{"n_layer": 10, "d_model": 224, "n_head": 7, "n_kv_head": 7, "head_dim": 32, "d_mlp": 896, "vocab_size": 2048, "activation": "tanh_gelu", "norm": "layernorm", "norm_place": "pre", "norm_eps": 1e-06, "positions": "learned", "qk_norm": false, "attn_scale": 0.177, "bias": "all", "tie_embeddings": true, "parallel_block": false, "init": "trunc", "init_std_qkv": 0.0415, "init_std_o": 0.00928, "init_std_up": 0.0415, "init_std_down": 0.00928, "optimizer": "soap_variant", "lr": 0.00688, "beta1": 0.95, "beta2": 0.99, "weight_decay": 0.036, "lr_head": 0.0124, "grad_clip": 0.5, "warmup_steps": 200, "schedule": "wsd", "decay_fraction": 0.873, "decay_shape": "linear", "final_lr_fraction": 0.05, "batch_tokens": [65536, 131072, 196608], "seq_len": 256, "doc_mask": true, "train_tokens": 487200000, "steps": 4066, "dataset": "wikipedia_en"}
Each number is 500 + 50 x the weight over the matrix's rms, rounded and kept within 0 to 999. Layers, rows and columns count from 0. Numbers have three digits each.

# layer 4 attention query, 224x224, rms 0.239, rows 153-183, columns 0-111
567538492493470515497493384525548443487447479544437441477418525553492459487482553535553517480470513506508520527553450478487447538551435464505499439482509522439495419479563516514496572453504507510535471503487529513452561533504476451457515548508500456511532512493567478525486546488501546499568490531515528469483459491494534450489453470480
522575485402443509463579478517415490496484460432486475479474458547504480437485520523449570519470523456497512533421454519459524478474497521501495496585505518544455497510477555552504514462481539563472463538527538506540571516564484495516408563546529457496447520492498528493524404496470511547483470514525475477463496481533394447494467413430
512548480509560543494502512526503580501500549526519457505496462470474495494482536544507489579492432523510435521484527472471429518519505511459481437518556507506519532557463465502435487597486490484532481578511536549421544488491483484487476545491530528500424509471493504520445513420503492484487513471436527528403496527407525562464557464489
509498514523483468497539451455475578455451430458506484558533487510507506511444470501470489524457528505509540446563473466470486534476478549501547501484449563418523458474509487418562560534467482538535480498545531514493499516448537488491537470504575536434497443456451543407444475509505522496444467514517475501490465500531491532498568421513
463438485532534434510496504460549387494447451513524520507486483513540550514501546512478560485522489563464511436469523463536517518507499461482541464408534498497518468545496514491502584493534480583441496441432470541533530549461540445503539552475446502506528561539513428471452498536575516408482533422484526503522483451551526531516459630514
425406492494548426525471485506497556521544555540511492512536454529470513523492481501548510471469496522492480458512498567495486486419449475518542530470481487537457499551456493448489535544560434497483499485535455513469481549496489444437578575514458522549483506550555506535463503504511494446476574494529513497519554440453526493411452464451
520514431484463442483479478515531558431489503514602489450483541538520553504511529471472515495485455490493498478442466536564462558501498481461546479461502518495472435470529525435529517458420516471495486498514471484535515344519462504509475462506539488540483411502480480477503556539535462572482477499492453457495535449466428532530489419454
585502471422409440484619585505566370534504434603423594485536587608583618485500563537496486534421701435352449428315502557518491506623451349418484427487562494514571561434555465505452597483532510462513458514501480498594430575589409477462465532488576487524580452378472532434411534416531590531464459486420436548537598536519448515379539583505
481364505565431455354364606420558480601655521509495422368557441566540502365528534614432444412653564529426482428477599520444685545610332543431517480620492380534474436489488496547524575618415519398420399482456405409559614586474412598501450553494599598460396458377491470525509582579531572535454559386606485387452538632524537533524594559517
499550551520497370424678494675556509588344524578564491569373646604450571331569474531465474539565637476488475503580602485581302508578331526577556572350518506468500473449553505592672510451442488625513590457255508458518531575474374425484420572497542558540532424589521485453455501454429429455437466415404619555490546505493641470386560481540
517399586617533564523636561487388592462490487464508517512442434516602481517395344508335674402441553437518561622553466388558461499499431591490538550426434597515513476583547398574435426510332551381419505479452604615401584571505395607417415661460518445335437518515600606487600504629481598591348428679500485462445490395408391392491484589460
592635473504569422495479612461470460508490519528484535224673385533501403493518481476559446480482546428528427582518408502409571516595528476542468488490564510511507520436632565638584504371437489667464493571461511574511470465501552435550473493536573463617448516478418545570513516489470446561552375545512475464422608383639339658455567497558
549637569581531517461527501514695618597594537460505512512617562420435591328480507486584602544432473517508521576390693505420486408483468514299620479462612476475368436406278550550489465543438518479470466515490545547492438422324520428536507584406538570551540312480549488609651450544458460427440568539497533579544369570526593412652601498422
439378392488533599407482497469540590455464652501554437529423483430599534535606521612423447441557572449489408470426527517556542450390619545325340550543331465523485475495476630403488429502435653599335408408567621508458522483569545553457564405626581418612402569517513574425392480475530582505452487417508630641495499482497498448443587568435
523560488498609391350483462543601610647452568450476449350537464531404479462577482459450411479507527511416381438599443636472592433544522496476522415420469551602500464602379629563536507493540384407514526537431589682504463542551357425406500342634479509540409454482651427377509531495528449700526409509435612396548502394474538499602552471381
515571504403512523515553543373682528565477579470522519514487329519359488544494510358498496478361584377439589432473548386372452544541600458408485554677568538451461439433549480417591608538529426619395592475531564585412412589550559382583507706536440459529621444484563435576433427606423443439528423452573571456377629533410567506604694406558
537516503456542541369533469539302600450646472639551617500461539512577557561522481471557543478527388683358459471510537491570310583531238490320494547534533568358484521594491636434497477437403556515456561523625647543427401465517328470528573290492514434538456564414488430540496394621512455386454572503583534398635449438642435441451488493587
513419529525451650442415403663399404524544532436549614549627401533491599502347490449560525615297395582589445479522467509506541432531527475573539489536501414546346512569383421484479521495543587569548432441476495490368509552527510477475388490484445532494625490461533612430480597501582475324570496516438433496536567527473417433500458692659
392577385439586535568627558633556428607472531514505682517556667498379354386467470464601462577513505526610322553523590446488540534558377371589520557425487419539564376571618448479438672496588528503569605438398425440520507521413462546632506491469505645528454570475481492502500507597327413391405351585381656547524421368418521469588537425575
342541485409500549377571437631548427376493502395545517564524465486465615364365489537395540540492503558540467554526421542437547390375527342588401316397479577537583395502513621267485445312491435625487311582494465417496283516520630527460441456544548604514583577625522573458617545589454409496599546544568543450535533563508531623523588588690
449410392460500509429454656515469378633724633330535402492451494402404431421613531577456598446376537415412482507462308469530397531482530522576502394420565395630453611475525473492518574530472584590563510553485511415445511548448473531523428457488524458578486541446486702552489427628542535505474625564637476566338593455528535331425574594552
471553472512438552435537581385425562502602454566419495553484594472462438413623492565354624455526622605516556404402352453435402399488628564557549666356451421452598410455544414525560417364625434413587419611363378542495461502599635375515526526591576568434615335371423353554593434419297574396501566526575422623496520446437547333578422535435
393367396445404591512448384630408451598540477440543491619544473452535532561533480507395535465483543457560451485551517352450455481497506453417635557475478488469432457610398411512588478342347616535580546502473547375505631491551462521396487523514681482457505504511527372333529678506411496575567614515506476386389359520519521599389425503674
554390653434414427579407393446409559519565453488447387629491524390493611512427406562540343475488494397333694680444397522653466517592492485531553515473496498462513530590322572602458452446605553601594484584604487534439512564393472535544593512579608559518545615497490507481405587558557390694549452360522359605544426419618657548513566519516
479651409563459479420628478366610505628371588570408543593704393482369482633534433457462470431392464574587401409458425604480357469635432490649389482493439474505406423448508682476552471422472568618601480389600494498619597540452610560571529406445609565419460571565577594505237439639419555466602597490512321565608435549562564508468504502422
418562736355599465415530497436646438521487463574575388400489420612572449507454429420427523588384455264556617590574482451395580627552510455437391528559497476514584532438512339526546694541520334490550527629422553547671507390478439440463551478482414352659376659612478518504535512565447539626483472634400499447629461537457510530584626499430
496449532419454541496507652635565557540489675491563454549636557522465431461463457433539631493524420448423508555525507407623478759560464529448560518504456532489460578520438437623408614643481606408433481636447606346522501407604415536479529510519414624441437469491405349389560327416502570544404467510499550474500476557491649425424515549361
447551476473577519595506497364520324462610678553502435503622349581565597559493481514438464483376430553431543393593573593445397440375478454568609463495568447465481377483345556418465626442506529513523474583565527495527492510456405591443493222514438495431494527559358455506533588341490440500523628454298579418484450408393452464545459657544
391373383503538527418535470436451465536382515335423569650566656520468375489564417524687426484471521505407436414658421564610537526467481509510436435528448427529468447479643495630699510436586509482515359486515611470587630482532562456505471517561478332538473668464438446576364502550599393428515510564496466429448469239620521476477530323634
405628386499502468581544670534567433435421529503464496467471532606548571516440426536512457452458314555536480409460472640367330547445692492434510713504499470491585448583452584617549488546442504269604612561565554476504517487494587420504556451383555447467484416437504481304548507427371522334637466517563442654489498661483370508599496588553
529440410545463477408543547479635630651553554486545508489574626439577533542505373570541604551547400408406449515586525419570513354313557353543503661428551525544588397551393665540391495573428486407450544382478510604589554635393576479512596591477556425453517438443493435531681536381336454585454390595502602516422476455489490522452639427444
# layer 4 attention key, 224x224, rms 0.223, rows 153-182, columns 0-111
516502477617463446475466487517522479507472582473411534527471486594506576527525555572543564561502487507472492565555461533474530590526453540516624525470522597496444498542399471474524484496502500493533462557523471457379519462518577564486510517541504507603497482499439509535457543528539522576544519488499522539539514483501522542506485489526
472422439531517584503505514548522565483519410515491530475477495464489412445472522467439478447491501506496447562523515475484483432519471570509473351550511561448489546561487483529499501512433483487473510561504535580496474497558489476518527563519452538430570495452474523466546490585455490481542415427509534494391506493490400480455524479507
457521541574447537564466428474507497533519510499515483546434517517535467528492541475483469561482427466504496554522465520498545459480548539570365461464567501487417522490429499415427478434474614588455519492503505517508488503542540474535438451514415483513505558452539574483505527460525572430488461483461448445544487543479501502445501467564
498549466520573510525453455448453459515550544449496478517459486567463508517463596471527505440457484559464533499516455434471440535482480461489522555546543474435515468570509488514491470486480493488499469461503484601512537467419447515535528501478423546507501475495527540444500550462499486487479468465499468490514556453472603491463486511469
482572541471475436514579560408482393445528451440514490571539465519486512486552550526475539488552483506504579445538455516480482522551522509477481559474444533534486491435540502546517502503490518449445482485503534511452468485501513475488485537405539527422483510586527494499467542448516498538510477572475557587449485519474548511517504476456
485507595570505494537477455513492451428472499481509471485512428386464535454430541487527520511538480486472552456536464501567541511520478524522461579484497545433504521522522617442495501480577479574453490475548454418491529508410479547423481441523520480488468470419531481502540523458517426510520565488495493500493475526515464513472489628497
453499439499473573523504462485484435475463542489504477504532456507524505485575552504505553521435461546511507454546559500445561512520492509498485598576575534474485556474479399529560524459450553579498443424518454508522521472495532533543564483537479503448472478503472449536522477481560567504417539460527536497546450445510525498586518438448
615433438461494590567438486648454473570455592423526481537444477379537612341390538547472407353499559512465564510571635425415620530539509483481353444370479558653574562609497590469513524568476630568444511495477515466564507383407463492383434570544570419596565383422450549468354421514422572537418555522442524594426634494547458431517480584500
429522476485461434506375488567537447585521555611626543496398490513587546465461526595607449520586523608577507387586478502430453447508469515415462439378489571590535429496463543530439519483420564587442420584457436604432443518419548552458577533434504626332451632375343449443357448427441445454451527424374494526427466518463469600553521583464
497579397554623493438550626552610495512388548627499458545557536489501585542593616567504509612577590527403382488452658473449500467725519438522519470457492420449455486476573594425448303586521545566612489448517504432390487477449395475539443448580434437470463479442459476466339450388504459631470416679572551492482526526510529544536345531447
573476509548460591469500427434514529510611528539571441403529485490394530546436622470465441522458540446486514603505469629546404616596550482488419546392469608399488423537491464559522494598553339469620410414522461530471584545379574561571565402541537623390416440522537475373508482523437453357561351545509578480566462528581451459466431520569
493519435521496610472498574491569628444496376539575611581592461532514499507508495585481488462477478470454567555564511501427498469538543552430410311574427606462450594498546463494537405547558501492487484467470463500560483427396526390521410660509377516433421566509483551416466509392451445492559309601476445523401516487670456538459557469451
541610560524419485531552536509677544368457430434476489593381651461476388455469496618539539485486426481478445614609487455508518395606523619403475400552548422543535506440591611489364546397485549464512473572434457622454562495442375486458364382511532527534598514562455595559431447473472466395414399475538481354648429617479392519537369543477
519389621512469498519537383469407567489590568578458546537567505531401368607505640592464546519472513503456502609390499526559460521417585449408492525626338467591642477488437660557451453533514470526411480297522357503443536449658424471335458513405567463605453512421616510397476530480530595499376537445503621534549447436470496328551563531568
466554636403503396524550389515511403548421404598532477430569390449511574482440567505517551449392509413433527424533562496496524526606484547504494580462432555438470461564454543550458429447580497527388580391520496415422509537503464477556514494520426455700389565392528453559583450415517481533444499505408542401475520423444335571516483414542
555443488562559464454538614520498387430490489461505570576552435361382565577523426504449453501449557551435626535581569363499518455554572366599531472456599493458415512499564465400528610551574591572429515465561460625488544635505480447482392471577637548436512610421490604524388499411345731352572398492569495368519583470546450481657600389319
534392566453510536550418520418440524565633390536548482497533434478432524462513410569645625604451302576595531519496502553466429432517425593594581519481497627427511460516545529579575398570586480610399419522650618455456512462503537422458511447364371469509529464402502578499431554439300479566406498429520496436558464515483562421510437537635
480466649483489506507473422495535372548521421460509505528475511575534596486465605664472511464385541444465450420448570432517567470509448455582539605626600526678325411512492522486515486430414376499636438481535540464414463528587551409474366476555494426456527553536425607477377579498471541656401484511532510516642510484564550405510521515435
409442459571476430387453747448504550503539598532481573489542465494517593463495579463628453482471392357472412383516471431506501478484578485536504491532413636483452347520470448560546498371463462448545524342457430516475593456472433589547538386443480427585609566521446552521473542545446401511528476457470570490499564450496547546560498456521
418497476571396539412385514386367529417489507463523480492451471545404607499423682403453473607458553555427541474383527584527465551481515427537475450468445533632603389489588472480530407435420412486578495539379579576519574464484544480566452467490435533556478502576646600529469557467537613679443529532522587388589450642421502567428689506541
570536497557563537565413519445599477557532453502506584415464626468529386379501557576601348435390390476547471573558458490531407512531521525569588638543450408544561634527525486312528457576658649566315521507467406551512389457462446571425491583528528465372477538576402525536542424433482444508519413405526520506571455459624515503452557499519
467519481529433446645372585510528573446493546501592489601542543542445442378633550542391628379525473461490548540451422617433573441518565475574536498348436504449578383527513396449430423497570498633494627494477486611467442389573698513557569457386560469555455408538496433478482415576486540377549601456526463508485465505362391367500429466472
476464455457516531511385376544448442498655567461545624558539616533611511551446538520499399474477466339489365480453617533456520468595649515463581457515569523359521563330499324537457524413376422595487533506568450422468554510442457381523500451397594419418558565508521413509496553461456498569497449601632400580428416449426620427543522501461
365505408429359463561489436532557537395538374539652503431474530569496430386401431546538482492515494470499444461437460462550464426508564364469609533551494481396577615540513420444507519536648634465620545535548622648473475538415443514421383557489591594579589547549525596538509570564430443540487575491363303634550546326519445452465457527515
585484456623469448333524605543480577511492582549536487491448441560499542450599380626458389444331478556470529488576531664564344533470567550414461573611551532467552492415401662440532516468554448547681560417473433482562553571466441445664466535523478516424429658577559542409492515631494583617579580529428311471467518374518490555492499402622
533606484478454424580558473407462517551517495632430503582391493510387624354423450376607563486564469498483542704464523514395593647539520592533381532506444480519554601469430455438485563523412575516455534663467536497572588517677479542490591510458476510422588628479414476388501575542447610417428429602487534531446443529581506553390558402522
533524466533465435570423538602445446416451575327412529428508599591717629421434574494506507432398387474509524565431528471590597474502420518590529492521507536426394517543595531453493577452480538532476543447494434542417497418563395570499515496502491598424452437636512455533492554473282490451486590524468585449434480494568497583465519474479
551426569550545459482456457385484440464517515490592599437440489578449571474440428523473593596433559500509446492593480579505392554480483390530691518503440496494503548546491543384317538451520473443438376534503414569548526515431397423481535474480502532520520493671498499487590487361560422672394550504517495481461514573577564471493516500481
645338439488661486608504527519486471528499482442383519641502426458589477487480558487467540477525459544493426455530503477487400630417528524493512550518567429493599462492597419592539360567455485525468419408505480526528391549503355626645415544390454562408545568552481493595491550698526453410661343420333449514645465466437480552518584417555
599574485484440465420425590549628517465535391383471564571393521538532579489632536617420512432345461647445447517644608522416477465519472517614458591427420434550510491565617497384493451492494436488494626450514483609591549492653614466621658413484456581510472430423644426439498538585538389508582487541497318376483527514558444412572578558522
# layer 4 attention value, 224x224, rms 0.2, rows 128-159, columns 0-111
482528606508505522489492529561449450573523522451515448519555509534438443564510516505600473539510494441443505487469440517498485477489355493481497511463542474457555513495511509501499542431422496543545539502379481523505504445427537539513580500472442522439548485567584474465453413509655567466568417651584480556535485446441376422518446539500
480527515534442474473530595483501529498504526453501482494538506571437536430518492488503579515594537587533471479466481511567517540537595544551541621482555426488528456459460577484478554479465471481524466508463495494488421519461484534530495523575460504577512524468433601429488531515526525542468452428501461526430453476527522528501525531491
536472407440559473480443510512508498445518576465545492509531454570556473506532516466558482532529516499497440528484546518425544472488485486494511517514462482512492434501517553572467479497485546466535573471478537500520523463504477493453453515569572509456525536561553488605551469476583526556507525534567489405493518557551531517449446545518
587489422528437384535476480496587442446505561459409539498339407475466501479597489415615533479551547476599457485551492488489545436453498448513540459554489384458417470492496542538526521506493381544452512506515520561520453505550541489410533611529411430497558593495493542441516394559490525586497426518538423450504491502427449519484475586535
573495479459527411520549444497500462514506530478395484527438551488430545526495531575538447396489523501462422521539458509466482539537537567557520497474522625549420468465409482437502529546501501510449508512479512529410502486484493493505534457511483633520474474476477485504442561501484470441484488530494467578487452537533493529440463497537
457423532510557547627548421593483563482446484543522587534494565527460540469484442574435419502495526416571493449525471584535489486474423516492495584474452560455483538498568490552549548530478500458550500573569526539560602449457526504595496427461547531440511519476626560507490510541465493569428519519484555589522502473501415520490487455518
555563399494502542555560539415475448547477498455519516480501597536490431514460547598571510440474467448383455569472425542506452452523546467562452454558581543506448458486528480424435528580469502501535478512557499501487465460515531501489547431442461613457436554494451437509472473602459596479444438523466525502519492498533440463529449463549
472527490425489535483519501469545554544459451524494472494407581521516488543571459492538462594450485476478606561443543539583592482455527511533431524487515466564571414447489523527410419535492489507485466497511584523537498554518456557414519444464439506528454481568391607555548502440522523488490576521535469461477544480536500457473404541450
458567468493524512455522462507505496576460496458549455482526468564418534424426473500456469502486380547510460561424460554539476468560478611497536459606578507471482537521509546514558571383536559540511509433529477529560499425454508515517507442563505571470537531520554559534452506473517475487548455463530505546514484537476465491559545429506
501498491510474564470594507383507506441564464496400473551521495497596522486557462392494554498525560434474514436559537491501435469504523544615509455442511515549430558533463511442485514551451504532458487527507578553409486557530534508509582511505482423472524430589423518508472524518585490579439558453491438622475564432538469535468519486561
516558535432448452454534538537414528497540466463484531522540549522547570598460428505575524448507507458536452529539487528448524446533515529510475458527479427553443550574508495489485506422513440509560439499391457423498466553498503517443488499522499527505460498548490503519437493505451435559515452549541460509510574544548456517559468463496
519478582486486613492447502491472505481464504525546532562619563548555486450472515543470461544507512516493544495486503510483509516500545517537438550420482505515595572561471481490477437478439543517487423488494464494458439538528475545494455523549474469492517537463479602544447437534469511474521541444525527499518494491464504433556545599541
461472473503429504485444478606595472530539470493528475446527439555463540588510509495568500453529477457424470540464508406493488469533550529587492484562512429492489521483494479581453568429463571477538509508503476482482485494516487492514467545478516578474552549357600475489536499496482458511452513516515450551523472559515375491470469499507
453586528479469548619463570480520508473564521500428522514498543641402516547470466523530471520541568446480521457517462469522487489450491537535473556495572511489447490394520505468514469579521486481460520470456572473540534468490524535471575513425532533482528502498498512473495480469490487506531431482444472495543517465471454512410435513423
432505517528438492468413491475516509529523550485498490511498538453518565544479466533532537615530438564560537501503572447482519541511517445434454630409461463481523491373485474552505463548501535461504557511498555376446474476502461515591494569540503546546491430529482526538501484458542483550591545455586542442532464533544557560543505487575
516520451513433419496515491534584523498552488453510566431489490522522565576431470523566469463502551472446443434504560490551352582554549535476549435525451527577537476452482452487497524544484416498532510492432439470537514622565541450510542485506474527505541453415509493501521562445454602500449434489454530563509522505446481461498476401496
518416576531500527524464496411450520544543517545574568503596538531465497388535406502433490461561542490447503523577502447594491475459511540482430440537527528460600508508507460564468504507457549566492504471538481414527534543504493485528477521460521503484522499474524557601545528470552499524464554593521481521586494482518469439492502519500
488504536500526539540450559527468517503427481462513508396433476474496507572539500473509550503490490546541435456598581523458471509476529563447532504469472452520460466492505520481557499476545442555441574444452526504462494500556493476489495459561553507520526567488566518431478413530503557443519510566469465459569551498508561523552472459493
559539507474464432564497476525452545553478434580467529510517428477395507549518541501524492522477456556503455517491522464516491513468519560485519526541532504544447527504459539544516480441523506480456560466557444461523552456542550531448550517474552501405488545540406555542546477442452543514541508451475526475475498473529431593458448515562
566529548497499506487531542499515495533526457451519478455429525456581485496473512498537571578436485513455480515424472586544538440472529513575497526389498560422476526435483475535475408544571545551437464511516525503479546526636470508489501487487460494505541549444444517530554481502478547539498445497519478511516510429546444502506536538476
532576498580451464479451447474488471447586599498576427525575515512489526447477569461566441485537466525498459497552459514515505462422536506501584483460566477423465571501503546574563537417448474522501543482469466478471434421470534565421515513479438474486506498498546504517461490517540492509518495503525523487453520511574568567584509502507
470528543433566610563545488524382462522522486459460532499404488482440520440402462472485503486471473525465474492470525528500514420570412481550489495533524561500497562530423436575441513508554504551522525498498387559501540477506456580531567427518511522519475512431409468460423441465465495475520493535485564506535463484451475429538528533575
481436510501480431483534510558424503496547504486528512539508529530479550477461490489494451539492531484457545489490583524494522374520568535493513537437408528540551495463501560491525572479606491499482531489481451501446471459492522469465498509490483533471528536484602521499539570483519461541540522542534541467507520590525536511515468512554
399488511541563400519437569478471578530506569525501438483485470527513510446530516507468560505383482467541451469461502517479487461435568471489492412504457453523507539492537498563416467513488541461452547461528563517592419564610486504512461497555489498512515566440479543543574528487497503444506514538503556529501448497572603509413591489533
457514518441431565542408548547481520529509552503506455479572465460489526490562501574519494548410544493396490524504530448584437511486411598532415559513513457464465513490487435538538511518459527505492513468555506523496456557527509501406644514505526526519553537505454562561488439475491547520569492579452412556374528491491543520522512484454
524479565562466478491453517535409458543549493546547423449486493557489490519492515556516516551526495433448498513505473503457517511483475518528501549573560430456520534463494452472546500515525524472429504480514557421492451504483499492528513462508486440455568501515517461556442532456508465503553582406508544464476515500538539559528475551497
438461485535469468473410482509508490506442494545503580527501509516538483500493524480448567529431466546534487471524509511512478490487580517487465559529519500574488479462541503501528522500395502509525500499544536521519513520512466538487533498526591471521534499559467508505515489515555535461528485432565529479532574449482518518503507514517
501542423439551476546399530526509550402508477515534477540500429548545502537504514457531595490520488418562540518544418488522479450522511474528483468468488592518452495490543497528469443557552492491451539533636518503503457530527431533573490497524444445540544470448466521461470485491473503553528534492443473482508453462533567605373341522555
491493512427427493447533531534495564483510539523579443465437491435572578477446471528493437535487485518474529613491469412546472460521495497431529573413526511474560451505502612513521480478540590440487537469488460496457397473435539498440542545479520458528564483595508528473548483505495526544505477469536511500454591456544475513495500465442
545477482528471449432483524534545504468437463486430494489497558405522513461521457513502583518557493603395483511494520453546414458483507463528498517479496448501480521470435508569514497556465520398543448536529536557447486543489511515482534507497440485543477557511505537462537498572504414563463540484483514574460472459493511585591559542485
465500471493487504453522488534563478460396507570522576581497478492502542442586505516451430495505483444444511496418575424514457495572507548494473532494490451481597553500515493574488434550461540462493476449521476470442439507504580507473468438478491531465510572500487549577547465559488485509531545509498535512529536470580578427459559578498
464517495509532465522352556553536549462448519566561565528519469500525419500517471401510467601509574452463494481429530594608585458469493467472404555539448490521476467509528511534479512476483494369540475500546487426487366524538545552526493508456538552540509479491454606441421527481450460521580470555540513615447496496512644463464532452387
# layer 4 attention output (transposed), 224x224, rms 0.191, rows 128-159, columns 0-111
471429473425467480444468419452494483495533534484429463399476586548455383545498467432432527457593479476501534553436513371456526536534501494510441438488430531424466531402510568453501499375492528497519481516517518521511480508552448495457465547525494475537476458421411498559464467372486489519520504463462417402459546552487488499469502303498
591496438458562456479434495408605511442449478498547516474409435529516521523415494534549545564454507543500525493516476516423525538572411513524462423563406551534491448541498493453456535549471508410464498510494543487459409555479498473553543546409442463540558429503530449463516584486510543454470479509501530479525498604503491548571464446500
454544490567528454474518514466494508548526509466480569442461498515466575520495584456543503459559580478512528496428441450451495496472477493479565562563523500493437560488528448473541521550512570535499548441553455533434524450592545455526389525510442548499449526504468505508514535586390483505459528522490563523615607535552544490434505602568
535487507515512552495482598390464517489537501536442471487466511467436522647523522529457426544544379501506490473528572537500414512572485479406542457480526597514529536492555496498512470511468486537543506462496611477493604501390572447500582452538497449475449441523512497483521460548547446440521524409553535418493556590526587523470412469514
535551523506479476539511529467532469529485545404529482549543492578539542511555440452489450568528491493487507499456469586490498475417482514461484448571503463546513521509519415495460632442512548457568481558476543510563448493439470490582467514465473486407530554485476514433585429573507470523556598501544472445534490476398494506540515378527
514474494493419492517407537470525609521487413501439477480478478492506497381416486437576487480467494487434510591488601440541564537501573561476430459530535585534509541473446511460408426568469579497542547568507464524503502562513468402458541393402588516506545537441514532507488491581495461437528547540441529574517527505509477514481603502490
570582466527543454475580555493544481392464516588592497508484522407467542472539524458430486515519472582482541498503490504503445476536514568598483505517488447542452511465473492518587513507542551531580468570467506509500509493451501503526458514488489443535588598489576512416458483603531453540593509441576500502503507467509492539462484469525
485415526469557484509465532521561506459512559508474534481485431552534540527472537555442523473530560510453390446509471518452535528620520512473559478526490553443448533555544508499552509478527468442578539427466438502476597524485554466529521539494509515493491560564541529447530493488526452525553502516506527469479454431437471561492543520453
487519415469494526457386431553524493518482593568517480458491537483544490475431535483473519368526471424478527437470587515547623472442471474463516547530460481639439539473504468480496500455375500462515486415500460494467548502554493481532487489471558500502535622444520486499530456521553541499544577493456564522442537449588475464451517424516
500505490535512510447469523403520517430519527559567434577491454491450424567408439473538522506500478571504541480469570501498436546544551467532589462482520464530503565522537489466402493554574533476432522530528495527453475500424508592585472484461575507457426527462522555530439507516477457414445511491522521374445403514424629504493598552571
532486522537441545538607430507544491481553491495487451543440465561471426594511507496496528403534516416458549477511576424542466434446514521558520538430497516469494495570512535481536571523549504521492466516478491519561523463524595502559371482559427456517520511496436419507471494509583525474521514370592443480552491471508505461441485527460
437541483493410408437554469453432456506522484457499551502543417456504482498538554599500485406494496478457560436463534511555603485548474515549407502577468499448496553470509412539526462446415505522462443432498568503552506486446479459515484603464485605496500517521542493456510557483531484520466467577528528501502479590551505380638513512511
551567621447538494556602450535476577426510428491403500540483530441506534546549573534506551465483546525543500467611573523502561506514557483513516447463445524528559476492444569527604512517603420505479528459510589527465499398471508469554501430513506473550552472476414487577445415436568493496505482434449565531528554472476506461505507554520
614505465475486390369468498441483463449438389601495448390489531406491528525481397520507522478536470521483519460603489462435508571541434460493571497424564467501430461473525512531529528525577446546518503577451358501444473518502494514561473475483462374499537456522452481471506559597544568523434481592486611497574444488504520528532486456513
496440476526436483482492513555440529476443356428463572489540587446416425483452532507488510431458507475483494465562446544453559467565500526567537573558531533510575471592491446546581522514488508531385420469497523557469485490517457479430513532509437499426557494512486441498453475577462503436550405495461409471484571487541596449521481461461
569475477482480549485587608533381483474465494579429473503491494539501469394496471525475561527485493554465574549579469599512515424526465518586556631400497591451411459417585455413509535489575423431496505548496447397550460436432515596545521453471436499444603513494480546533540465585452470522508516460535503532544485476622492461489475501448
399536428566575449468415539554508518486547467533519531553470466555476465488471538527525539499478443537508495382539476505525443462533540450479469496450574433452464506527435436380468426450535527508549485589523484476497478416492444482535495545510504479490456451487563510443441518561546538550524477476466514550502469570498559413534535500491
505523478475406482512512511516537404419459521479461503489407502552495532488486489510545453553494401545561525505537520511532432528571514468446421511554547483486600540430552494548465450512507492431469466484545467504553514496507477539472487502440512466469551504490501530521460507554558482444514568497588528628488548476549432461433517632403
523561527445416438516511513496581447426635526470556390468367491495519550527435507508540486545493467531460475490466489573541529528476446520494467552479466468658526503522576506456479519557523557496578541472489456489421508414427507545411394479450443416547543512518504377566492535573467458479477421506458497525506588436453558378549394494484
479481385443495490526564562472525424504522561533582511547455523543532538464505580505486546483556474517461521461554525421510519478493574557543511553559525437516566426477473546485515547500500477476545553541513375476691522344413465532467588447410453508566594513506458488487508479509528474463478620449439503403453507542522608503524527456447
554418559456498589586538548432472416603511530514467527564430562422478458507517493427556482432474479495522479591439495528476463564586443510459447542507469495564535493404552500503527464397457490477489457586553513566501479520573566440566432540460505539491489515590436486482510538504489515476572454403473494554504505592497434495615468475483
575451421502433455477529531551513558393531503594480434485493537477502432456550525473470498494483456449479507480523488409484540515534566511461504462574529408535563439508558422526520505501508576512563507518494486544603478478535497446517526482511533427493500486523511531512524558552456432607500549583537463474473606509496570512458486388556
506451572477499419546450394470571488527531477435415457471518534446543446493606541501537555430574473501412468532535498548541510507495502459459549572471507475441492413554510464541526534504461483487511582505482525521527486553466488578541505487505467502559467483483468479583553556459511508444538544521560487503484480409476452511525497516510
490456564452535539456519478528504453533441473458519542511543442479559502570496513496550374498549495527492468424483470536547542491483530472516551547545486547392516448557501483429520566455495494480556495536496462486532532521441485485466513426485436504549476528483477433408475476472495481465449571528497485553532466519502473435520483633511
516474500502534533467530418424470473535580467524505452479543485394513525476491602515494499483450568546446495451484502475467536552413434452377575475484557385490506418522554538547517542449528492454481498437488531514417580438520472490437504494456544484471472504447546452577451491463440423506511505499544597512565403564528514386455529440484
509463544432515576553414558446521525452549498542431575547524557528493521469560517506547497466499520538433500576552525484503471478457477501468509427524468533522566470514447566579507515479519497486552486466457466559512583516514530539466544579514471558588497582551534467550538527457516493432437440479532463576467454494392483439530454526524
488495500483461520560509466487482513475571514503499517497577496533546511539534426463524494490563532473502479519497461566545513567481542541491500578429454496554511520562475538529589430510567412559436496529503572498513516448516523429578510516543431536500515566480515457590491458553509504446482507556501487433508408540510495445433530534610
554498442592485386533486563489354534500540469540465468564516425510474448451458525532502506515561532470531446505439541511457500461415523509480579570473557434527523496547526525443468485498538599530449481619542489502493441466410631522394548482451526529518528556544494451480492517631528444488471423541537394533499512531519510515504576478483
446481468554502527594431377460579472537538437512490522498594378586492475454545462399552506516461483512541424417604478538469555566402412536524569539541482456439513546490515468522452556447503493568579410515448433464555528541473625491545592459501512484479588485478457519607540522372570482493492501530447490537441571502503526512492493506460
483491607456560549483477581477511536469456559452485475494442467492403521509505560473613494479468447544417508391587562528504567558498525520459548531533571549491501503555503478577411438507509463479474484492440452502517491466509483514475526589458547503513477561569390432483495545414537499550581445509377489401445458417477575451537520559430
470477580504589519549447489500448460543550405505486521542445508459505488523499526460501546499514559499407507481548482448489564503480443448477379426501541433507455448583444510546419490504550465555513585466484486540547458452507489374445526503470608511514582451513510482486489548509495505431526590502502548489394454570452468483496518551517
545429530498468472486519422476517430559537395562567509384463479541494522578417623505470469511445522558518573493692342392468469519569407488535474491470472480428405439558448479523513521512488498487455446462434454530579568468394441449434486469485446527596516495476401456443564521593495420518394404483530459430546440406554419479581506556515